From a checkpoint of a small transformer trained on Wikipedia: biases.
Each number is 500 + 50 x the weight over its row's rms, rounded and kept within 0 to 999. Layers, rows and columns count from 0. Numbers have three digits each. The size before them is the row's rms in percent of the matrix's.

# layer 12 MLP up, 2560x320, rms 0.0625, rows 1860-2032, columns 80-159
091:556476473509511390473507577535499527565509413487555549479552609508557470452476542532477491477443538540489553483505511496421516490491467458459533589551506421539545609467557472421565467463477439564432518473470388433531570535574540548496460459
088:560487478582454382420468515490473415464531464544513489607556565446516455477558550524537449526569449474564483519467458487495371544514549514444533514550580423529577494520467492555480555481443507511505496556437452546501438502503481544424531511
093:507530491590470457486559508459527502532542503540496480650411519512522465434589517617553527572468464539512462419514481464535454506607507455469548491483457522505511534495540535542520539529586547518487496365472622552395365559399479541490505615
109:453613451466511390481471547525495537498494438481526513544567442490530439490534521471505403463596483488486498478450519414477531392524500479453586540487546421526540482510492581546418441471524486515507517554475527608454469532470534556478433524
116:570491538446473471561469436531423525528483560480469460490468518425557459534559492466522513490556444558456601597440468436589473455529434497536505566544560448474513550491472442525523564512478593482462455492515466503437461511494534543410483625
100:414481549475509447537454525474511500524553533495476540462498590493451530447581561475540476497529466538496466453424518418496447519512448483527543550542527525440563563447600576534526642521493505536566495460517543464379541451470579446544435483
103:532524439472419411489526561397485529502500477500484536498433556441494427505442392439508472541568495496533540479490491493424460443622526533580460509501562426487514500464530562569525530499532418462512574502482564481473351465552520454510507562
099:483616452496408418420505481555477493466446506446427542580570549435467477525516539541579424507557455589563460563480488453476524480493573440576466570534558433475588497537554477458551465432442552547483450509525430502515419516433525500474575523
096:491519462541477405515534585502482541471504529402504526507634477516568521454486440497476441500508441453525414553417538428475500461588500419562556528480434372516518494446560398467416538546479453487526533562469503502449517556492533447523479519
094:539586512540376463462527497498506456474495514566474485491515571481470496492581493549579415528512445541580449538484441557478494514513573335576544535589517481486520373519552411482520494521476508603524561435490611504474505489588536487440525469
103:576418538500475541455575550546527433451590492425458495525449565479546508517461526543565439414494440398594506505498524420571488587528567448534550520499561475516511429477497437447535445484487529556444496524517447427501555350484455461503511539
087:469518540507450414563490457479506498486456443522507532521597537416476445542588540472532524514514454544437512514470416457485480556542526482441468565548584438447550572585484559544562484410402538521534525446462475502508523505483470520441546511
095:546516513539461356497537524558541513485502463425469542549550508430526504508490563497552477450592460468542556527442478377560547428505519504479600569585580475494498485546503480522426463450441437478507482537496486516490479429522471518447488536
095:522585442457383435445484498485407540489442559516438438622485600429488384453477547477609505483539488454594431485459430414482366529529545508508554558526528457453538453570495481532492526441486455525520508558438578580463497545497446534457524576
104:517518550429547527554501485465448398484484447429446468578501483456378487536531490501536444432460496513542494517407559425507502443518565449505481516464544529432534563453567446472547487434523551504432493523503517415572538535488536511383541497
081:552557460418454456452438446494460464442449548430475474497431492358521494553448544493523444445540475439579442551456534425488516525545591499544619624467554477495478516491503425568444495503508503518535495555391463481433533515486509442469479516
089:527485515498403448502490566489475470484513504459460431537519618374534419422483526510562467419548486431522514493490459423420370485533497406499486544504546507452547483519558453497504505485403511587501495502483403547521552473529444454398495538
090:420425470505491436502459437493498528532554514547553492539483536359502427391440554540514494482568500472468508463375415423469387531444412532505536516528533417427485539433487492558565546534486589538585493584463511557470506410495495468504504626
081:549559495591530470448552437536467544402409496551518537516437464545515512477486519402552512482478490434438477450485427518473547511434499470479486502524504530579503464609488395432549448415489450552421605386587525487510467524527454575500513537
108:538543442470461579410525586581412521466535457498477475521491472526441456456607442513458435562405428485562444585514434525519460423464521470518509478526529476595573421605502500448479546420447455547377529514430572518503515545438468523530510516
092:487497496511479446547559528505441488481478536518496590536587502449547449533485579443493436490444445462483496554432504435482588414514559436485469573569528551447519492549577452535540484505439552555426507505547501521586464417494476487413474539
101:527509490519540524491604427561457442460508495511516567492458485509555539497495580543520466514497445569512473496408439419593604472448548448541566541507502433448468555431438423476537572515446504538461491488459483514455504476431593487501513447
095:531472505536417475414499529501431491397535517530419490559515513426498502412612454496537545553479472513607505463518461469531578524535593420544621599561530523513588505470439503514480588457396512581402468367470446550546491547597475499478447577
106:537605598478449490413535440496450429539420500501470604552546484454425515399614503476559424513504475568550389581475470522488469540426522497565523506464494480446507554434508414505484555539449515568497526449461468488594460447551559451527525508
079:512480473521488446453470479550564569452484543551466421574430544437540512470447495448537542478519476386429506519400420493490514579460488519471543481584551431438549538527478511481551579537507648521564531494492507572511465474551463510429432584
082:486442534443531446521489515483540498504518535435550517579504490444491484434459566431482453478617502530459573489424494446435466415522465468461600494522487417446484485501560583522525447559506546473507469600490512455464525440505486546399489455
101:488506575576433436475477436511547457516503556459443540480583460453473509411496509456445421576548468535488484556474528476534425440451482463617515581559448459442545522485546497477609460480513591471561420558501526495507437548488505426467475500
108:511562446462500467538526546441463523443570482437476397585532554416559441609486547501492540496456463456531539527494402476469480466643470365488472541568582449506480481457442567537523542477480554478452537527413530482452522539460521551403506605
100:503557631492538475437539453481545342503535452465459497518506543426464460452498479551539506433540477456463446534494553492549510454481480511493470467458568473455534517521488430522525588473444546522449540613489469495449465481510493452470539483
087:530480482396423495472483522439491456508479518573421469476502594451468480519537561422558465409542422435606464509394425507515380503478489507508485479527544503491573498545557493540447534472456513486562539441518479510423566468545432512428502495
091:525476530539544492484498482525444547490497497517432573498536503562593605453654636487548512499419407579533477550448518493573517531501513479489487526561528488498606522485547499471528531361465463565438445437493514404519571524415531574481480530
099:488594588495457466524435474477499551503484499451503423545551435530435508505503498552607498500504461541548454425459459503510428483510545559559476451513587488381525447613571498572489443495413512571591464563507522543464531467497482515462529609
097:511472464601436405483507471471480532489528489526462471552601489449547485463466584423571452467559479492484418493437445411504505495487443373501533554607554471516503522483564470472509551510485558464557566537540511520550498504589577477487446553
100:586580539555407370507492516587540498462529450416446543484609466399554483433609567460596468440640481471469546482404519486480490428462521446507489648546558483541586472450542451545524558459452483491562597492504444436486462457524477438412557479
082:544521544528421426493475523520555478449543470484408486622468654418505517522501590436664519493521472556520452547431359422490553533437520485556520517560549445452502525625478416491471471479504465577418513501518470447460501497554496493484608448
104:475559491412471480424503485484528532409427534535497477500493590462473451593491556622528480527484477497502445503459424445464517545382549564492550450539472415504572563576532515461545493536431500552510433511416460426571548382550465568491475516
099:576540528475444480536523509548487444475461471541441420492545463468553523508540526574468548423514450404496597568502530420534462528530572481523620636481493548474519499477618397554495499501476635531492475372465515579539499523457480528497480619
084:531497552494505504525564442503442469524468378410501609530579458556514571530510495463515361612479499545525550402493547460548480532499509532559414503469505520510508497522527531464623530453457493526420455417495500459507469542448494492503530451
103:535512483524484460463591479425497511489567592451420441640406559448518480509533471475522489516431469446483513424481411519551390462560414442534542482523489464487554454492543481560583467517529508464506633483460533601448416548484457508488507639
124:543541503632505508485502401560499510406485456618517491488437575528564471413576489579616501527477477538520508370445474510506491464492628466526544489528465506460472425569503490447492493535525501483500525416515469541474498569533459456484582464
112:504452546539508496445539479487409560533581545463522451480468460457498538482520479514556496575516518508462549455468537490514430432546546545556573489466548554469582568535538485491593458552449503539584526431511475543441458405511510425470527470
106:544486443598503388472584587471548494522512433479503614511529585471513501439487483515560395486541507471501556518505479478451609422468454520563537540521505394518483476540498486529539543466425481565504508521480439441548495596522476537529514462
098:540470427572463510456521541477495465422430520516468415490466501472556514510615553541520537484439504521559461453470460532532507528549566488573468492508498496440536407566538433453549357458480504549487528510481506523594483396546454518457580442
113:499534543604394500353635509590552372502523501506460489587486460454457518487579506564486543473558420525560366460461468461509450524525589535597474476523488541505537498457476463616541542462410613518579520500530547593521443494543456482520496493
097:524580559508421397425584552508483557532537540423447585555630508479454450454680444514554499540525440477549565442469404445567531563479510466524626591480567478527536417512498437506441475455409453563516486508494535549510606446469482554454542582
097:574521492527471460460505478478471455430396459546453436498531572419495505488608553529580479500548422465565456529483371460512511597466546450499541528521533529473540497585548488522502524502379486586490582383543536521420476436458476444469513551
112:547429505547526500533545464521540542512512508569509484547508531470520447557468539437557493417511465480456546568467526390510509445485454508386578538435555484511593536558485546525465501502375508540355556549524510533503542509517465580435449547
094:534584486510371443476444506473468418446462463563472460500531561408517483448548499472624479490608449477510524513439483476472440600515556443545466574572562435537539501493595450509571568534490529546545624507431543504451502371494539498460486469
078:465538508498389468513512546486577566523481532544517417497489595360469414442459503433510502389548504478524505526508438493415386516475506509475475528541632520512533433556488467567562414583483545539516516520477473492469496441554383476445454535
080:562587516484530448516452410531542450493524511520465494498504462534552517574528547531568541570470495462436441489458463536511524442504544545600556545521555448465545599497568534532448554439530481598544545475416521571556435551541655471478490550
104:446548479549502500509516506557475478508441449475522526555582539440549524535506589520433386399563493509566485581445564444534520506547470513478484614538471530435548550609548505496548463471496505529497553478531467466530499415383501484461467450
091:520569494495454443466468474454532514438491466471486497610543493387490306465512537417495442442558450468604497532460429396455502499546556419517578476535618480503559471520471455535545496503457536596540595485477453508464516468546490499422502555
110:585574559445493482489445529522483501454502423488523560503461513524475491482470522462605518430476461537473519512429477478452509392456607539488514480539541523505536584603547406489568445567427538619487473392391501548507585443500535523453496483
114:514527484521512525469645431552562465500515522534510591520448493518530508485544547455480458479531475618540406478478466508531474544468588473501545517549455553487611556450519471534501525443443463449568520505515497540447456562515465458475543491
112:540447482610454506446475444592430448546567433394421559537490562466600490536492491567519496473525453464588549473437497445554572613496529534563579612552512524494462463479504429512364497437519437494477492474475489548484446495564571459515534552
092:603558398438417472506546488385435487523528550616434575524549569417485417562503510463580468426499461530598431503479369508532472510457508509537466495476500489476579435603431417563548526365489498527478516460519536505451526478468474489484561478
086:485561584563403535392422498539471551396397548430501542491526509480432461516500447492529441588467384520520506413466476463504516578549592591520557418433471441481541449503550419446429516481423483446540456456528507491452523501434412494496495600
088:511448507512437493494548467534460423459541408537476530516504504402447483478551487423505486492468409493587556576465510484516533521536597506530597530578541451430540503562524575591451547468427508544442485505466516472460517429505502484476475442
090:431453489513435524475527630509530541422473523548474466493527546483519479418486488501488432481525477508540346454557485448545555564489507418515529510497486491590521421507463499408495500510492456476510585448534516435495611477480428498531552462
102:447523500489420460413590513532510506507520515502509519630554344517460490449524500463466532564514433660480512577458511475535565508493538534509477422515461551486571477556542582502499469510473525437531460601479506432539459501426501541497468477
087:581504487580427412454491460458497426504520451466376557569527484371585488469540504506519503504510473573539557517455449415574547541586562504522577547543626555464576565526503519551564541427504466542427532402500451492533477449515527453439490561
107:447560467489408555478527527495494515493459431436341454506503566470601464531639442526531477500467460464588400549545561534592484538559563398586526562553588486571561395517523535544406607429457572500521513471465572504489481591435477531473501441
104:536475548532494484482490434492549447477455501469516501635409446430502515407439434451477502386485459555486455496425468487535411441493460477502496469491465550456498536543424486503464522508484570515502443453545556576509412451664576493475483498
089:555533488483394470463512526447478464540496419533523459528580508381533426491613487527511462493489419544612472594423449400467513485541600469540525613539557460478566495438476482575498552530391534524483494450457523509564571538510457488457497527
110:565576471437449515451581608574404430492658470409509424512522471493520538505560429500509526481435464493494474494572449505561615453563563449549552589583525459529557525434494445459570535453451567498437483508348451504502493560504496488526510478
089:496568492526433392444570521496461514457481467518448537605564564401457441530514547517603481523561453518566453478439429437522520548498635477543475559517486479435624496514488455586523465410421511507409507481464489547457516482602488499476472574
110:444522507512395481445464454556431457479528563448489578490609485414477472416482469478451427458531478528493419505492527491527501468484511493573573575484503411403508499451479546549460575475476565438468547535540544455502446430508455442530464580
104:517552543529397464426487468449497555421500566541503381592529516446579396448627588502548467511476434568474482505501423430528494508469494445566651528550525419487546434472428527456419517465436571536482445366421458534521480532536521565450544536
118:533563531497433515389552548453487474430579514522460472592492479435511510345530479500506437485506437590468410538510479417548446410516450388543521575468572524456519504484474526517481597472479542446522514498466462463552475576536507548504469551
093:567520436509473432550542525478470503492451432576471534597492534376596460471551571469574471470496455465668460481424375503504535481535574437559507567578514491473490497552523445585482570475508457439531461423490486545499462549526459568470513515
085:557554576540502442485536467519584500497511541497519439509486442436556456455526547529439468486547484479540542537405381502447457607616543385516509520492562474519475526408490486544524430484494517538569488496424434589511583556476517520422457522
107:506573529460487473418635523415544568483564447493496672570559514520458495448454483542407486536558477525551501515410589455475491535498481466544425475466464471486564602474511487455560481440485479536421493574602574453474439431394505512517493551
124:582510533497551433497521538446511483548585504436481485461560551505598462575504510499494529460434465485471547510524444427578526446573405524535504585636586472535496504544530570550496548493444432443387587476426515549446501537525510467494475583
116:562523507510491510515482503450486470476585483503470441508458484480527509564504514437523541457481483548486470631458470411538590378461573545451465517497535514473507563515450431456556421365478427500350469520469404495560577546503495565436540591
084:523468482535463413514414458509521415532357490419487512479559516418487454522545497618557476558506492482564544478465493392470499501482575536484559464538596510451514479555482478601503514435374505500461392481511442421563542432575429547447403598
099:495530506602476434540498516403529539499512536452471421659497604456627528478509536506502456477504428539603482479461511403530528519506479405510554587608574402449510516653566504507464449500468493517508568524510517530551469421517475518444500546
106:524490495568487456514513476519515537586448461518514553545524456510493491434526554438482523466599478562453450482352538508496464485424430480541489486537477543376565558532521491492600539495469649536588561443547580530563419498407460469467455504
108:497493491542490439547506457415497435473433458543403413543501609473514489583398578527531537368549428539531533441499488453542502464487527518508514470559561493403520544488574538592511540476506576581408498496520472455580403457554518480444456581
110:514566382513377434387574488513470418504501530502462515506448460474403442528436486570520469507523470464464361506535466489532521505527597485525467535520539562502607382527478504562527471481510504505501572556499502516508463480458458531509500469
113:535544473516495405505525511539501474465401481464471438601510520418512510464541541463476371476550472507602377442493421468534489455495587480502471545610500503514543466606527406539491500571490535453522533462446566501479495426476449475441515473
116:458496429513479418489601472514588485568425543536432537573523465536477502523505487476531485508487437549491527467437383400539478557427502432477565496582565513510515538529483435570450522400541470445543544537424474516571392496608457552493526555
096:492553545547489455556511512436535502449410533491471462566506510454543391525585613516567460559499466622573493546468435500504493444536536473516511558586597460440569501584492509493531455450420574527552474446451411509497514448502501532435512507
103:494418513509499460516491455484483510491434579502531556517473527429611398531466509531526528506492501547422565452457431501483434526541520560461475483526562417455488523561491559518493503535526480547532465402409594484432433449547501547439456629
082:508501500468417482419502470504548539516478425483511513595527576369444355447449499445450503406560461412516629535385382434426386504428405509503610541540461416522523381502480503542498459577492502466529516546475478485391450465591388453498487469
109:510511487508508531505578521451438481455608437521433393548523474465513415497535489512470533543559429441589539585495475407504458459483558479514629487568518493541498541411540526509480586517525483426468420521417591484437550550462489562484479582
089:479451471535503517488487469499526481481603491465398549596533458443509478488441514439449501523537441507575526469514525514588492519516505473563529520565523416507468487389457597584519666485513448523430435599516557440502441537542501422553489508
081:526527478514509561536544516502486494523556477508407519517512499463548498513518540463506415501472458517615442564486529397552553434500633558540577465476536561483562458484548418516560456410407450468508400621526485420424553442428505530436517448
097:497513637464489496567396534502470468525506455515516530466509580507396489473531442534539513473489451571450523548426550448494496371419572512471528472507557550486584519600525476468461456476434524529456478487434501439455606573479486534448558468
081:499477579464513455529421399396489526545516550523443470482478532357552473483468593470606511459524480441479501558414440456505447511467457513555561645541670397445540590502526491572542499516481581523524480499559509622459565433522514459466490534
102:514503479563542496483502531421516481534555481556504522517440542517554516574484595553540385463512473609465512572461516468488565467534515493476558594512519526466572578504568556474578516464437505507446552479486476520520512538405503487443400422
083:454569485497407490518510564433440497434474524415458494533547508498445413492555464525429417527545375480511413562458506482540511445528507435621532541523466413496506472536582471467450498528519478434551468503548592503488550508482444478453486517
109:560506447480442397459456456509414559462433485523472430535567526377597417509539552450598502439513432522453496468463421425441482454425527507489516574606554500501499461634426495520479588555427486453460540380466438484534520546532482509485498514
083:552516583492392511405516491496522513492447419558459420531548563371542459570554497449532477523564459555515440570461501492505504528527528468557491580473556511481535498509538499533437554421453549571488551516554492591536604428511432438465514622
096:558456519471469514494515574485516519449557572520480475529501570498600477542475508445417525469488495427525504567514519483476520543611457392511462515480554451517501456472620484497456533424489549508406632565520610499469490543560462556469489586
115:528475473530447447458540514458460546537585437474433459444568468499604525515600550437483538448493416581492514518462464493475470506463387468498530570570511517564493554474514542547441602421423451466471503375474550543571496460554481489473449504
083:509545457483502423516479518511592525510558481597511409495507555344464463438463470546489430533557521449527398512437406477434453506464434444488556541494588406529495557530496439581494562546483496527514588538425437603473564455539512416464553595
102:570540493486395419503511529546477499500593415408392521515601459481573528495592525557460494471473431448454542425528509423543452446539431408604607541437512458479501512420483581571471559430452492550468508456428518477515388533623475508502488531
104:555519601513496477473610548480516528491441518472456576576460495495468519518458465432569491477493466488454423487487450553532508427522490479503452504459544457451489472616454426483530439424433490528390484574520485480535468480505417514465549535
098:560488510494549331501535474449532559492526558460511497510521441471572547392547535519525535479499503502501493491472473411444600414495471529500558537497557495452507667445471560488511498479438460543419507505490393510540524459533565547483449720
099:468491479398544452489536542526514489508465509457497487554558525448414426454471522461430435549550477440523577576380465472466527476395557521483513405531455520467479480521523503499540519511413502529500452590463467472445528391565482508473463464
097:533433546483399462514498555479546491523564521459462612585499617443502497437482479484526512524529437511552478440488447425425499445494549537479471598533542484551526573508491446558499569509421510549453517458507517544482529522518420524448436601
093:572537550476454485450542543438431393451581475485417517468560526467612466563588535624516531567481514504588476353523425521504583416599532471546472563525528485544517521459529499521510539506487441544460470389444602570507503532443533504457535545
081:486498545525448414502478502402500468493501527487471483436530603424436435474472552561565506407524493449536427436558454483422456493503480444535593590525594512580488463512515439522507487590523464547516569423522530552452492444491465455489457555
098:522589417539430431572535505445521506473481517483557474571576486492519396431462483413523402487494492487598495476502494368437354369481540419515457484562440564467469424493503402516471506499497448501542538483440478497420440537529465537461588442
094:494552500542393450466493455545518523436541477588478507532548513439475408525609527445592515448529433575511477531443421383544448522447528484569498598602589474499548514577530444514521532425459506500576544396477508559535523508566484476460590589
102:475544485603460462545508513419521474475431484514468540504555571516338445504576544487489413549515462469541498500421470412560492423459510484508479471517620512518513529585470438503489473537547436459513508499503425416541492530457519482409592442
113:598584558490460429447489519531510513387541515440459491573571388500491504557613486469562536587454476526454541527517507402506513387498513453457521515546551482451524386502569561556546439399471557545464511490450544528556422580415485559482524481
090:485540559558457476455473447526581474432535520486553456535569505412522510530540638492450444521514492458486493529465483423509543487563514533581547562493610466494498545505552514585523561573463575547502538505490508480455518498476459498481493511
100:578466488497425481387571548463473390406533441475344511441486466454442483444566459485511551455461450443518452401461441419555504531515516463531598494531554534522477438431549506533423517453478502449519449463480526453480454503474449471521464553
092:532602504527390444483550438477489536469518480594409507537587520474552452496573486444637538470492427526493429500461411467553466482461528467497541541545559471459588555493529464533557621442447540495557522353502539532534524487576437483462532589
113:505522367554413474446597502479514497502483524507473485570435475504387527493478496519587509466438414548563409448514485475517440469524627466496479466586488571460642437495567472520532424403532503454582604513478486508452511518538448534500473405
098:468548538471483514534538531510484401472516517504434497535527538479416484537511580499453420485512455610547463508479525473559551470608522511507463564597533544404558529558496481542580457426478547554413506463544530487506501533505488459499479495
101:399568468434460525509572567520451518477536485470474510508524497483467452497583450547462450513452351538543394590438424417541538504529471528622533443455449427471517434485545472507484584470455471459510500501510568472426547527480461451514516503
094:537502595404542514491498482566446453513541478486423554437519469544481535580526503563476519501495475498428507518448426435556548462547588558525660595510485440411502551520543458526512463503380484493457512476457494548581563479526555419448469589
104:569492481512545447507493450540506491551360509451466530488547527530513487484511481593616465480531464576477469474414439448541480508401582519494531475516569497479511484541471445454482500469459433534518480529493442535529565450521494470515477496
095:494540417525420457469493537443491529450429533527504379486577500439456444492531498586462481508497441458574457435462387359517455494480496432535585578585519514415505442574501422564522445524521568548528446511484505450491467476463435491519481555
098:597563439506491441466517557464464511527543441472465515511553497424554482495564532572524451559628471523531522490451462408511564483494479465520501528501592486531560555509452535550448587482420454502451562534376470498506556515472552560416558578
106:469592487513462507484544375441486417538497508491415522499541489522406425479579497537474441466488408530599458456420434452583507495397563508479523520505480533471554463569570461612508459428425560496623513528535448505526503545348500428479463579
103:564496490578531456498528540544455512443564550512495462496485533518561541537647565587616516459570477482461455465545492521557521449513522463527486564526475524576582457498510519492585474453515485564429398424438554480448424494514524544503485588
102:456506450550439401416531445361483525499500509533436564518447545471467461484472532455620450524516460537535453477543535526499374512448494426531559552539513496522641521574546553574502444499494571543487517526417544479475464446471483582482394523
088:560565469512452431560521592492564550411461517597513390455508499510558484513489507489509578486463491393490457471533471510422447581529492435497558536527526478486508539571540432516454468469452465614463617333438501559519470464577484493458458576
097:513555453547468411456556399563575493485482440502499530573483524489507485474452512555497471486602489435553471429409421519512466526482475427547538522560503471530497474558526347505568506523536489459582548498490514499533487466510515487462596468
110:492491496441562497550554482472496467492574470527499401607473543439464404508457630526501427560539505493415516570447518468528458553449427460483482594596493487532519594464480558469559457435476492595432491514398409490536499432507530522436469493
107:519582513468490481530436502430504515463547439469482506498518533473549486435515588448506437537503505453520504573424480496534564515454493403516474563553473496492491439659496451443486497537394446526387502505512554490481543475458473475404564441
112:488489594507493493518459543417501513486422497555533557566524572502467537450530563474631443473528458526516497515453534489453465498529467369513487559520519491493588518527542475431544426486481592486544522369456441534482479492511534548440516561
122:565487441515496454494607540410521551426571502545428521576463577550492490558527496510558553465532428504554533512501502468600506475528535426472490458544550528407615527663520489526504489411490530487526500436503462426498540572413577550473529478
085:522589518519443502513556499495479519488495424593464477562557531432500340491511520420583546462540427487557437472390421462528456498502546499542524511555589489438614498538552504549518546393414580558539545495517456521494502458513467435451584552
081:541583530510397445457453475473446488469521471533485540583555559441461399494561527498578482491480475553526447555468470486479523484613563419515422564558610468488568528538520497512524485501474540514478551446515556502529451425512491501421488590
102:521472503426470473466501585552498450372489521540469486629527522398473502517553487453535572461488448499589505530514471521503542488484548507410504474528511479554486552434579515502503452526498564478498505451419551512514478390611481600450492558
111:514540504549443496441557434643484451554578522446459586597476484497483534419500498402487477450544470578464360466461522544583545479494577399505465471457497591450579470550420422468544540472500516517474553517546517539592489517478483382469503481
107:556524587573447482521526432508568406517525575487556493508503498448558397486553566507556454463507466459530440474470448386527465471534535394532523556513521526476463482550488447516474489473510529537542402491564430570565462477493522469439584578
097:532542450601469545483551490462531419452496511492459549572487521427563485567491466533461547528517380449553548543511513433595530521562588592449584538426565461430596455417514501644457476391510527403436474525478563497498434489433508529506439514
112:541583458525454485442551512443501501458599535495486562577455435453470466436525493521452411447516466572512415417555497493524492494573481397525490540457507593452564468527528551514434547509529498482497426454520552564428477601400533526456533497
091:487480445565513456515552560437468529512520496416461579521538542421581476455526454457521458511590434590589515522472526461513552543527520424463538624484537470518601509515508470510460588464411433506471626445470457452453550494562485539444514499
091:486516416561418451438481515428465556508529482463471481617558510384560479448494452431550499461469432556557502587485482450505523529586506410480482547578560578461526382554485566576452507525443527488485641465453436512571450558504484573465461524
113:536564545490506537481431514527473423436576406513459485479467508483525448461509473481462520478566435413630471580496480439539507518586523443572492524465530486571467479517569403463511584527501475549581548363443578492495423485454479502491573658
120:461512570457548508574512509585539484575492415437488554525538552488512462529557513547582476472489464474544441648501540470479545506470630535475520571554569437470526560513518541477522429470460415501407542453497497523538499463457535518412511475
107:552502461516443379412621509568535454479451479473542551518526464557478515443507445490538409551492490573465474407508480387436476556418609435526561521597496565411546501484470444512485440463492530448536441509430483515504520555510438494469522466
103:480511519399515512417493533510549546331427515421487523533455539459518530594468479480564572507463460445566566507489428496489542510547573596498490504532511502546589429562575515554518427402470417581469468517469620453447498467502466571509525544
109:570489442560477470497501542429475540497456574498452436616513446492495519432500443512489497534423511547549499387471541435502453442564595494472550538516460554399553445449540467497491477524555483496575478440520422512469519502454537527465557502
104:591520527476513455526604565518475449468471428508456503520542540469555502506534542507466577494457482454607478589495524415505540478508551531435545556448519517542521593407515511528511628452380439547423456495384515499529538578497613568514454493
103:470512536438485467507665545482523433413467463463515567586456508466421487508489486566503423446581487504598366519521576456512588463545572470536514504543478501439567513486516535493502519407459603525523464520528537492537460533514464468471507478
095:537529460507462440499529529481476505537579503473511501564538598433480498494530475521549496464558420550569419544457470423487432504461484466488585492520550411470557554516543484539517599508450517498532616369489625486501562501524551511447503650
120:530524495561462366438557440501498471521505517547463454512572471421520498442445505476578504516590494431471439461422499453494464443506471412477559493583550440525575544539548539496555507444534593474596447551551470559537390483556498451476508543
088:534533477484408467472519457492518527474446489456469414580542549397539506378489535386577542471466454520584447514500428431489504497471504545565571513560559463485543495496492498511470563511447543554464563454495499472474511462503526483464550468
098:530524447437477501505454555520479478432522461531531588456485561519443473590571480456429495561505509540466487502564461531476551524491573584419544519508542536496566504594543497488490455484475426557391486441453481438492606535390528526484565503
094:540536542551469461404524479509523420493525541425454488483520545359536498510453530544429488514561433490483506533444500458559471503583508581537616528463617467507531492485549427609501537491500583518530470482519539493526414464517483458421481518
106:540491546500425456444576488484466443435487472458535411478462511438586528504468501520496453484465478520506485520529429481472500530583541422549554513541493471503485477452511488527458507556471512491431561551424505560450457489426503534461574489
091:554546463495517452509540453590540446516503428524501528519541517392447420421449516520484411516610528434516566556355523411484473484431578524402510475466542517515524381498493520569560522512464513544463501522510451463481551424458506504524525495
104:524487551459533497565375475498486564410529550513500401489436541533482489518586574491673537500482449461545522505388445357554491452539550499452585541485620442495551561467436483479466455473459439544424482468480448500454570491450523509374584532
103:455534529461431494464529519484540464438473546534484498630546538475502524471540527510496454374532421585591358452441468519531531521626514472562515503491455511477572499458478483525415546519454551451525647507578478532506448526489497424522502536
104:525459511524487510476459525496474492467467552474467431502439484523520550535535486448579502465454471543524497457459454519430484432549552533529464526526507494466562471513622497472588510463521546566498588428558566584494514482466490475470482521
116:508511539578562509421567506563466496373530388571501507482508526497439521507554512493439455534599480480541519576464513492473512482511594452486508535533433440546525516455490441436475538501341471587400497504541529611518612435485534582490504537
095:523466519515389510461542528504546513423460501511442486573514621464522488536553506476502442505422358582602496513518497472476482540553537500489515548562564534471557422532498515530568514499490567592475509412527532550522565547430518515498511549
094:530486445522521426510503483474517512559529443420492537510515566377545517473569498621603510497511533448539509472486433475472384474509450541516456454508499418490520473486482563549460495523504471555569570480401459497466527448466559429437525627
083:460602490532552431443457480514498460466429490555576543386469476461515428438538585569537494483575555523483438551418467514399569491532508525495454466501496469333527529507508519510590497467499523525577532534536501464603471515481537421460547583
106:586577547412525464491547452405395466507568542462450514441493483502456566484569516602547548476513479442469494421502418462532451505465534573524548543480474490489478469530549521584522518509436418552503474478530591550414562431446507490526587556
105:524543428577527525466526492601504502489567530494548563490555482509444519506472493543476445514443490538470527517489513518529570444481521496513501551563552565513595506518565442483561448487531514590506491513518544516465397525430546471463532466
103:555542529496467494475510439545466437495537432520453499571556526488503441473553532524530474489543447546602490491490528467551548577502643520530572516547595501524552455540519525473509521486432494492503519497516498495503511472500488539444469552
091:462526505570463513419609410513471466516498513392452637583557464467438483577490394501382491542465430536514527503462508472589480502489464605570486472528520439487511487488492510548544495471494484437574413575510446475470462542497510501534536463
094:607550508481409346462525446475498550515550543395450486589494518387466465494495471508608453475467437521566486410464458469545456447568564466549518511580586482484620490575424476583501430437431474592438475438479498525596504485511458492419497517
116:462530496487471497419477479479553492491575578480463445489463492524437589495543454505503473415496435512531508444518467486532525519421450490562562579556492525464645543563500445558513457471468603569513528485516569486531494517486531466498515530
097:523464563539487452501513470574484444504520490477499530550548562411537460509556540538544457464556437579563559532462467420486585500555631444469541537577559488475577477489497462533580488555424535524458504477526481561547508544481520520412474595
088:578500521467539435450549478412428513435466495477426563486478549517444416597528539603441493564468418516426504486467474424554529376585585502471591486451543534540655505539579480574529524406441426521388410486426529480458431538455485538438464618
113:494524582409401460414691503511442433485486567582461501564521524503433521541472511543595515525511433586427358503486556474609493492496474510502480539500511524396587475480568586545505491455462597487504504540516509571487400445505474402526447560
088:600568454575386439464544461497449519365495553465486542528485572436465424461570496448597488446484432491629462516453455435491524547508632467512514475553580551487562488570429421510618496372488531575395541386556505496487493557517504546434505547
094:440506424555488477441573517475512576509515449514517506534582591382546417432499537430570400434557462511537475527448403466436415484447489419505511550566533457510497427509479480495584519537434489556518478488491523574450470428414428502487545508
112:517635459604447450410562451475517553509599440402415514575545490492556458545552450407492491485453461525472568462444466495539482439456476399479520506540521441449422478557452488565460450482485512511458562438473506602510550611490537552461551418
101:547486531622450424482476496451505502513451478430457502544495485524579592526488516481493489451533495508597420448465504549478457526537414410462438522498503517524491493548543453561505531489435453552491550429532598509468440536521485597509468677
101:439454479513451527516495532636419461389470518494505451514465494457466544421570593622512414459444473557585342436481475476475552421561553474606559558522472450478473425423549438423545514541484543481502490434477497550501434517461480452496532583
084:511490471519484428411615503485459476511590434487493464548570559435479407434474468541548516457570479459555475500417414416476514538600577490485481524566535542456606451528444496532528551517420553615461505522513454512473459376511470503478542527
086:516538543497509503552478533527474487520587463492458448475569464494573473475438546497527437567552498432527448478431520492537505382532502475615498629510560482579477482442549549480531577492477483474463477552483502534446490535504511395468484526
111:558588500562428446440594501538394490518463498431458479466566457408480491525581456495580483430570463463623423520465448456511439475510500417575575600541462477480512400502482384502522496498466466512518605489433506524462550517505498552490597599